Weights of a small transformer language model.
Size: width 512, 42.1M parameters.
Each number is 128 + 32 x the weight over its row's rms, rounded and kept within 0 to 255. Layers, rows and columns count from 0. Numbers have three digits each. The size before them is the row's rms in percent of the matrix's.

# layer 7 MLP gate, 1024x512, rms 0.0231, rows 729-739, columns 0-255
099:163115128167104143123118083149111155152092131159142130060125136145144113170124085132109131148139153137146149160085138120141167095064164124093079179169147143169080113114112146168097070144103185178167164129118151093177115195127127139165166103094150133150186115126175101192063196097117118114206084147156076195156123111194152092123125159115119096133100105070090092072132123093182115154166102151113129126081174113146088098097137142091102104199167104099125130109097126136147143053114098107147136118110147100126066126142131141128105137121126047163091120105066086104118089159153146186113132131101128086206153134128161153105106088156164104184130101152112098096141125198114135151084132130113094178156115164137163139088152164149154146144119138121110081137139129198142080132110135
087:150082227170149131147153148102073151102083116137041123124103168135154092128167116142125114113165109174134122157153186128151146129141107122063124100186127118108129137147146131176097135147088123112100191074134117096153128110159157101118123112120106122137143108129170139157105130121140113065148147151153041112166096138072115172179129105122103125087074129069137105143163156065162093131156126163134078172084103130107123155130127154128124122143135131159115172060124062068089138102096132153098174151121172105148137086157079074098157063145087196164104142174167088105116136158151126162166131143167121156077165154144143152124163160068142087095144133161128118120127099130156175152099111126096095195110119153116064200090096155166148063189141133171152151139115070172089165122143137
108:173125172169088116121128119070158142123164153144076085118128073090131159170131157078245113168104124116087109168124140115141134157102084183126171100179177124179145122126094132076115061141106137091144152106086126125112163077178189176032146143090168159099135159172139092168117121109132163155133130126121134051178127066150152185154169133181147137166117101138138131116152159162165112143130142103118110102142081111104128110128134137088152100059148112144134109143151114137131078166068143143181127124107128148153072080103127159120135129159120155201111124122080079154157177101108101135107108171102108084083099154150111149033182196173142106082127113154138070107142119154091141088178177109171106148088131125094108127127154143121144129158087107171161118117131125112149132136102110
089:074140084096159081060130119152181128158043163074134081179034123124140151191143142118105111142159184199097160110078073201118139077111162088160130088104198142071128102148126121124062191094147137115123127139102116116111126118126129109142163178127147148064150096140126135107100112206084130155092122147101139181183083105121123132127090129149060148131130144104142158122170116123126152143185124104173031124122128145109129127183092063129137104074108108066117140130157144138110136163120112137118148130122143132180140155121083103164106113135103173107141135114159106179107131105142143113126084122143132190148113104128154129094145107112118112144080155118168121137142132091151073107098115124175138082131106115115141081139102039051085074110134111092113172144167179098123144119093122
107:129137136186124100118076173078096105120152141090110104092164099121088098086148105164184106077154115152078116112159123154159103145154094151103129157135139137115191203082106135095106144074128140099079106156146170143122151123139117134128109117162164135097091106175187097121104120120114098106030136202186111135157072122086055145185113119093137146162141142111143109064133141122067120153097122102129188112173138182175113157144140087115079188112125116164126144172081148183165143163123068178120089180171134118136123112142163156186133098164094112143130105126035084136142093085155113062120130159135108066109107147119107141117155145074132134124158072139131152091144123104104218115155139189075063107088107145096068105124143121164140100125164206168146066174116088150129118131100169
079:124111154113093132151112139119079160111147106209151142079086101088094067114076145103145108095142184157131120124138150141186130141155071098137188084128091159167128177105127107074072146133120144138091128102157132135170088158049155165113063116141112125083145083092153105122140181077083169092123080127129092150134160145118112130153121080143088062096149125122189046061131153153150091111186168143151123094166076100145155109091138156140115112183091148131164123145078108138172111163132106115157155113115107069080064118114094133111133107103120110137170136110107146141152146140095151144129184156125164116152046141162103090155131085051119102151138113101126136093126125140149054129123150097075126179121144142132186164127100161137205176135148162124167138117054092089158171181165054
108:145136058130151154146166144082083131128142097101100116125215162148065148160110143103194099181146141150179109124085088107076121123094082165086126129133071115154080178146116149159131143130143135146132088147087185131118049121134103134167093134078110173149107097151164115137133147140157163086175104106117104111150101154130112121134126163122182101124069104142088122119188118155105112127117115070154179107200123090079108154103131114167082135090153107172121099133041138118121137189113099163179081163120160129166111157144068145103124109092115106188149129113120052079138137096089150134098196153126120138146143074117129149166101139134128146105147138130153132165160078128124160147176154051091061135123117089135140164177149142158157153115147136153071078069103096045110148125139128
090:101144108190111130088117138150154154116188083199164161143154096118145136092100102063142157114093073098071112140112049126199123159121097088142109148126138112121124118099112118108122139137099133192135104093101137118116147122107155159143200121152163080113086156134166183204089128125128100080144121082134126128197064105210177180166134084126200116118232138122154126078119116161115134101126134117149171157088146124138117123144151135133138104176140135168105115076102113174168130088135113150069213182109116140158117125054143146125126143120128170144163129093154114106115149139157104109118127182117108120152136066173037116117121159128064123148131120174120058109134074184123099120205138126142161175132123155161090165099122107141113151133091154146183131099093147141094133094065120
097:121155162160082046071150177146137176106083145134109115154087230136137065107115182116135097116085106144129091156126110110055129083133132095157158126179132152118161164088095154099153209121146081108120129157111094073072113129115094094145158146114133087130143120167117107149113135091168130139156088103146182106165149151120147197129165186123135119098151109154044165132101099160105077136076192069176123136155137091078125143090075102164079121182125166141152049119118094210133166136116093104134138139093168161090082112124110105126162124130083178194048101096169150170115058117092142147135192120044112144098132112169130110133081108155069116117166080147098101143112132119122180095127094118134086149137103141131131099143151146133135172139105150100101133071075108134127135091110119
095:112121100097102142208105135107107092141141097146146207120121129120101115170141076142176139169118141104150177114153116129113089138117165112109158121122133127169121146064119176133129085152105164077124130147150088134138163023146117118150095127164149160086092153096113127156132092123138160116092181147135131143082187119113119171128117194135137114126125161141063090156181165076082161177118063143157133131062103129123119079140125098150129156130169100123183104114139110127173180135105035175165147131129093081125177116068113154108140183183159137153126136141160117046104105125115139139139114190109107185127133127131097137142181102088101160113156141078153101137135127174136147128138114099111149112146129108122121145176125113124112142100174135132167146111149131102134072130144166
098:086136109169124138127172145106097098093078179171090153180154145159158092170060091091124193146180114167138173074146054113110141083092166072171127077097207168137155177161126074113135112118123071157124103145138091199164128074130123163103137160123129163135165039160110162122102112075112113154133152103155105097094148088152201172077130166134092111106150126111134135123155082130119107169126057139155095095162090129138078104095116115083125166136083164085167149146119084115170180141147136141157116130147150137092116125144101045127119167089167106115114088148149164094166112116175219101111147119144105163097126128051103171153132137124138162187168103166143139107150107114153114067109079164158144147130140110127162141166120126149059115064136126138188152155173140050124187120126100